Weights of a small transformer language model.
Size: 17 layers, width 224, 4 heads of 64, vocabulary 6951.
Architecture: rotary positions, untied embeddings, normalized queries and keys, short convolutions.
Each number is 128 + 32 x the weight over its row's rms, rounded and kept within 0 to 255. Layers, rows and columns count from 0. Numbers have three digits each. The size before them is the row's rms in percent of the matrix's.

# k: layer 10 attention key, 256x224, rms 0.143, rows 26-53, columns 112-223
# q: layer 10 attention query, 256x224, rms 0.137, rows 27-54, columns 112-223
k26 104:162148176154115121114159136216111127188138157107140168099079102095091153142154139114122102111152119155117159107097100140090140141105096191115137094064158139131130065130111135068116105204092063170084122122123162100171128106160132154140099147105109105125094108107136125060123137139119113099144093106149142110141142158122074133113164144091
q27 116:057112118126108137136103110124153099129116172171085127065125136102170149127198096114151151124033112108147098136134115105109092087099146126109140091110145101108103165161133088111109162126165171133224152164151143170140163115099117109081112145149178145127102131104083105148151157107078093177127137138151137126153116149081134174172127117112
k27 113:166096132070080127116149135135051159116186156142113194120137108138094120172161085095115162115182122134092142149150157150116154110155134068138118133099081185182135085199112193133076131143112114138101108135127155108164118161137097111088107138073176137098120179115092122118147143115143116133111133163166148078131139141157054126155181095128
q28 118:131125149071109093165094154107126106176135164144159146135152155058101162153164152068136090139173086111131149116127098159098168114081186115147142127129124144196197159145088015169102125147116126149093146147162124068108108089124211107151112121094138123113155134121091138140167158142108150169120187118092150122133117150069076110114102109120
k28 117:200155129155120118106131101127118106110113141137108125079136102152111114081114040121098132100177150165152099116171168126100116094184114078130135071101137093108100123129101124122174103105102140142118085137133179172125127095088177174155134149050114123102080159085116183196144114121120099168098135115142126138108140160098113145117109136129
q29 115:048095105172128139151153093145148157125162158103191138107141135089144156112110094126091110098186132182141089136155159101117158111115105139122124143066117106143141104149119169139119134061107157088208135147104124167162156114095072074137082182090093116118107213110169100092110088195158116137141157113160105165134158157153140131118143106140
k29 112:102110128093078152117128123089124087114036188186120115092122147130083130110117111130132098180160144112129111176124125136129185120146138113155148137122188164111165114139157152191143153154107194106149115162064097175098119107171088107145100183099129074100120125144161127119135131112131103108120097101201067168116161132134080181147099128161
q30 124:127066057151128161150091162139155105117130143096110118125146045107183155115094148101097107164116139152153126155147088140109104074120127139117145153108121127183090115155108131159144138128115117108154173136089073179115092134113127209093074103135123108139068122111147124106120109177210145069150122146091165139134165143152091135196160137102
k30 104:152154087106130136160118089115165121123129178158095102148133130161174082182126126136160153128103156098159192104131189137132139148135110145109103104147126120126127136117125153196234158134116097139065091152182060181102131064103142118134125074083143139079175111143153134176173104110112095177177135128092130188078189148123128108088140110097
q31 104:073169158141103179129088068173133123070064099170118096114098047160101112127124138138148120129132123134136132141148115165119113073065123139165115119129094119139181118121119183107138148135198128138139106072101091131073116129071137093186112093114104135139140072164132111125183084108156154153094123156132053177076087086158061085068125146202
k31 116:147099087130142146158154133159141180154082141111088109121108101153138109191118121094112123119153131146083108105126142098125129119121159105084167140159141136175149120130099031071141119152142189125196136189095117150152095146115120106104143134159107074121150174130146146124140158172156101137121098140085135133144190122192135117158131158029
q32 083:115138130150149127158149077111120115155121126153218127132097130169113177142086090135192144151121146099131167077142073060107110115090106160127125148143140128192144177149086150100107149171056077138122159099161131170119169078111160159144116063102078144144090095100141168202157105132205161137115116114090164123152132140163142109110152116099
k32 104:165144171117141170061169169133140127075159073138106089196108122096138139127141108138124122095083194101127148103125141080095163170159103154130099122097074147121155121122108182107120126105132131190080164123130118109128091101126101143043144114132165098107173165107169042135124100115083172135045128134132109098124105054164153131100110096151
q33 097:130069113124135135113177148099100088120102132103081102120160075142102121173074148176125112130187089154130146118118142091068123145163124171148124171168100132155073090113133128117091147146151110106074124115154117120152117129153096141113136151099091111133115181152120131134097105128193092117128072137163123194153175167182114118148109156117
k33 095:088143110136139115101195156152127141100146110132156123139128071096097158087184108188104153065140123102122146071153125125062151135164108089145145139104103105150125065085152127105121137088063149173159123130128172123148177103144076159118106122158170159165105079155075129175138098165155151139123106126128138117132174136198127120107175118138
q34 090:116137080113121126127094160140135134104125107178108160123105146180143159129084120093111122173125134161102137146162111173143194148124123124192110154100092012096173066122140120115108090146129127128172156135139132118157100137124163082122153125119206128112108141144072140159117144129117138125137116104164116085158093147114129073090126148139
k34 098:107142110146073100100103170134117124157142101195121198144113110169131174097138175110130126153095108117127078116170125160137157154099137189149046166099055144159120139111143078130116160107164111179143103114166111142101144164137097100163091172134119118148152192162125095082134116230143134126161131152141090146137123104159131138100116126132
q35 084:136127036123161120169178081089080087149118146134104101158102116142099112133111165100123090153110094189114127132136077104152147139150150179135095187154115114054094152187133104117116085096141180088108144101127120074151169123070150145165146222152101134126085141114182056138099172100084130094094160147131062114124112094097091127090080119123
k35 104:090072084147148099098125088190093115230147120098107152085146136159165116159130096168098049124103197129116165114092094171136173116067125141164142052180142169131150169156154095143089132119156086128093136098099106161047224103146147146134053147082133175142168105066158105105100083162141134087096100125160112097105134116128124086109175192154
q36 090:118110159080166081073195090131145085158145135156094098101174129169130141113095174132141178103105120153143189142133094137155162128107131114176129136090129159187133153108171144093161164088123168115189114151138090112126118141173149119105101102119167186134129134082083095175122121113165121128122077165131090090104136162145066218142160085101
k36 099:104079093122093098136159099098132157208145088192156123123167135067112135147184156182130078116181099137153110082148116160139128128135139127163167122139111112102120107143104131134106142115136126121085110165126172127126156102105123106105066097161123120109087134099139147105091068153114117225129108080101105161131118133187099101159125140143
q37 091:145104117197154127161087133128167137149120165111095177100121118143152124148094074114101135167076107156117089160036173102094088093124092171164105167108146139102077155116131170128142170105092114100101125176093085124104128126150165164194079140097095147156106140106109121089127118197148140107076122153106048123106088141113071122130169147138
k37 095:108124184152199105135217104163086108177170171101086139156129131115078104153113117142143160168148151105128126158084182179162051093153144052097101157153162166126147181121087128128146122131096074110088203097141141122095153160156173159183169160126090192123100128115101089120172095095140135110107129141169147146130130144147087123128111089094
q38 088:188138100132136130149137129163076116147128168082111121106110166147083094034160144132111141140087118128158092110120126112117113110072171065126118190093157121141103166123135148078134119156128133106132121152081065145180106129099097123158095162158165146120130157142117074183133127118047124105171164097116120109117140138086124138069126126107
k38 100:157145124110119138099159136158083089134058159127132104076083162108122134196144114157146120154144074096112103126201081147111138175169105127087136092130131145113081104137153085097133165113110122101140204112135119159096083186098147104124110119173099147142149139151180117104130111144113131131101125100103156139162131161079179100113120137114
q39 082:080171143101162160135230105079107092168116114169069098142104106137130159152168170091122129141058104078085131151154125134125119148168078116126089184144122127117147143114118079109150129129150136139118151136146083137151093159175104147150135147152144133047134105189094190109146126081119125192138122150097087109142062076097126091147112126153
k39 104:183103161119163130119042108125131109138094170163138106107136101134121151088183137131167179153145114086117075095150126115144117097145150146143187140119127106115188115096175166156097101041111107123130125123129207152176081183101152121147152145120107147147211179165098154136152144109171150136130125126093075132132128119117147119099106178109
q40 089:139149061126117149162127086099178123159132143147172146157134170111171150093121126122085120098158069088105107166181145073086141085164144124103102093136177134119104129123125114123132131060158167132193160093174072151109124057181095120129122110143097125127073178153200158153143141128154104126131088079074209065104095109107130123171114091131
k40 091:094175108122129063123099110176199146204139120156130134137127171047153105126132111124119194135088112132106138162147158141158137127148167130105096133119143120136109112108105126118092078106186155104175129176097120142107179066117128097109080124127115159100110095148199111143128176155111120163166140100101124140119142096125119086146124135152
q41 084:110141110098174123131191105139148134149133146172147164178129105138129152139164152121112170116171113163136140091118119106088114149089145142135103187155149141107139138131107079084145111140179121091143142134131138095179086102117129071132094123113089170163148097105142101119110141104170105161167127087078079168094121117098145122086209106098
k41 105:172135152178082113146161129132068139128101119071158156100085141124141134118077091122141109116138080071127118152079154151176131106132128157132121147156135157161075159098113118146149099103140118154144124117122128149128126135118155164155107136152077182136149079189160071073105142072134123094145157065143227140143069098171173168138115112145
q42 086:136117175119122118153115138153109144116097184129117102115097121102133137139141148132125129135143180131108065115186147105136094138104113192102111089123126184177129102139116074075129112183187153142115195168122188162066103112137144099146092090135115127081123155135131090135163116116059174127131121084126107137145032144090122067155172149151
k42 114:158125089117055136086138107103138160102140130173100168157120111101138110072132135113082113160143176132156154142123114159127096110120099175097183133128134153129163116182144112097138112149088062107118109105101179102086034102116106192132104116204119108149154131136171125096107123130164151150115141117128148114100112132126102111128072180161
q43 090:203122177151143146168187125086116095136141069088093118182197167097172068129149139133138155073122116102152175149132118109102152139123104162169148136093172119108120130104179102133114151099115183121139098118092123105116132136162148107118108150102172112096192126168123157172180153129077111116121157107137115081110117088095112130141170122144
k43 097:112171099124143109118121171207098109115080113065166105168106129099093086067167088141131142114120157127070130126085108096151109165114128161081125159114188068132113174088114055134170156118175109086116094139114120177134154100116175134172173095129159176130182104154136154173151133150168124197168139123184147115123120147169096146149118161103
q44 085:158140145129078111094074125119097154059149185157157077118056072126152127103081108133137154092115186186136130151143105160171116152127130152148205198119149119120114158133145156101212052148110126128138110123083151088191132110127146134145139059104115054217107102102148141117120105088077114119163136133106152121152085136112123095125150160123
k44 099:143104159177123144162152063059095106135108134124142159144096085078148159132138092125152123140100151094117132085173116115181117136136057105102159150067143112097208120153128103056154141116166099062189171095116141117163132130143153129072143134135154147088129054086098100085106137158073112071111101136119100173082105129150124146201097149104
q45 086:077138068092133101063075099167106108097125116071119165128169178116132149128138147178157160116085153116116127163101161105115113077144122146116090114117146116119161135127109133113098122182145195122178158109119120101166151167161095079078094148066109089129126147155164139128100140133127107090166113020166092161075148153114170136183160141151
k45 111:106118179143152133141169097091099093119128140062085117136114138116178125145158192097145116200103111120137143100110164174122132101068166111111117189173151178064087139103177141181159134098130136138109134162138086115158120175127107153105190141101114132111108135140120166135090169073184077126114194154138128151142147145045105177117139103135
q46 086:152152080106160125109154177134136084083178117131159149098152162084123074053143147143148144082082154179151143102174112161087121134135110209130082078138093123122035124122168167173109143139096108061103128107170085124094131203113160115150123187138124098128144077134093130145065129117147114139168160156084129152063119151158100124170127126143
k46 103:177144145149102086131082111135135102093091136109098091183079189144174109152109148140122131164075147111131099144145180153106086114160150125092133082124048091153092179100144141110068167120137120111132149175193080162104142184074097154131138143136165161136130128121138135120106180135142126131123183114112154168117159052087179138119102139135
q47 084:141155132102145099094132171066129154102126117144093137127162111153159132150153112092128142047069131146138100173147100111071114122070154153091099178117160116155164162131150122112121154126134143173147140165173158174144165150134144130051118147164197184119127086180165092151149167209166163150073132149149078082071160119122205144110107151124
k47 093:156147037086096145098066131155118146101086093097108138116120102136108147059130120092089100184114070112130128114163098104122149147134076147126204135125117190155104045158150128170130162125195094151130124102118161115084083122085139091039118096161155177139159069178144140102141169145186135088113080104074136171162154087157127125048133170096
q48 089:127099200170160165122155106169149114107165130150099114146140133156112115103156207127122109068133169096149103165126139082102117145076129100085109143118191124153139139161148025144099116170127118149130154105127140175128140178131109151133125146068156135159093065144111117137171139070145131145110162166169174105082174104145085136147125055102
k48 095:160125169080072146177143148126161144095092123093135111118117090161087143155113104059125119127131058127075132169133150158087135139079147140095106121097094130108128171131152096073106114107220015154094108134090109107090092128120104148087132140132147148126134143108127096183175219135104196077133194180149144125119164122131093154084103153140
q49 083:136115100165156118115153125104149160120150176147072104152188112142147068133071152149172090031125154172114102163135104116085162166160119102132132127101117186137126135157190166166130151148168097126154168079137175116159102154146088147105111123161192116116099163105119140104147069152075131067137130147154147110141167146098161136059156113122
k49 104:080175092107149081091045065076114110147153150131054164169179137108148127152084102127164119137110146148122121072168101202172083101112119134133125147116072112089131088130106188135122121113104155152137125031117129138134140113126159114128130135124099150168129143099107103132164129106200108101097143138172152130156155134125167129105100155132
q50 083:094122101115118126137098110152159137152098158106094201161156197210103156139093155142137074125158111102115117085202148144212129109131113127118119111144070174093167103152084118139089106201153102096121140100140115198121148150089105142045154094100096104165121139113104092122128128092156125097151053102094159158132194134082091126137079107118
k50 112:128108141113115156108127130159069191076146107139165134062161176121139113098153098120122139093108100135096098088144127164090148153152158123162086117123119157176095107124109152070125154083172192116197139146117116127167117091142040098119107082152133143112084114073140122187112114163123140142136089072084142131135108164114176138251126138137
q51 090:179157110106145107191161075129072102150099088065131156136123134115201178126062114196082104162099113158086180102171124104089092165060150120097106105133005194160154091139123138189115134115083121115129127146172084165119140224145079133114091143114128086120137143121118135124098142112142048174109102100144119122157174107120103123132144056124
k51 089:119130080137155127132175152168143119121177062125061138124174142054139104076126110160128119113144071184116179160164123069088113109125141127099147129148178129151089067143166141116162130126174083116130188137115097106127120103161145059137038148073074112118100136135142123149145181148103169130145168159163119110110101115093082092128163044132
q52 092:062109156124132136050098114148127148115136137125136133079110146109160080130150126120149142107114169189134146088098044098125134090106117181150130077140117115128139160087141188166042118138142103121099122178154132133136178149124149136083136125084132159108110140094122197199111137098111131089091086183069094133113111164101132120084183091156
k52 099:190157071097094131086183154184177138154123112085143103050162134147148075139086132148126138141109114112119139131209117048142148160185171168139137155140146135162160096104135141118151175160163095138108151114129163131155067177121149135119210139079171163176138175137097171159116142118100086123131115096085160186146143161079121151142089126080
q53 094:098070109173137113118080131135123117092123089099122170215111102101123163159137135145110126120107157106144114134142097170059158150126150067102126100143111077098212141125132125148149124100055152112084148121153140118183187002107183168110123132133118101110141104136096183097147109104160112090081171090138157107121118117117137120095100119152
k53 101:148099076165143115183195113151115115119142069110179125079128169139111141111121173119177127141198123142150169150132140101115102161166107081029075157172097181139127138160125083098100130123137088143145088095135175091114150111153150153110116084119123121163133106095166159140151136104143164089092110162105128167122146125167129120118105154141
q54 086:097112092135185161148122145181090175139145093158151168141172202160151116150157117175165149110101149135125115138097167084149151099165140150072139109134157108046136061138135090119162131137175123104153101141131069128178153078116113131115140186099133146149131170153106140075083150140131133118135120135095094147131108079115136093163146141126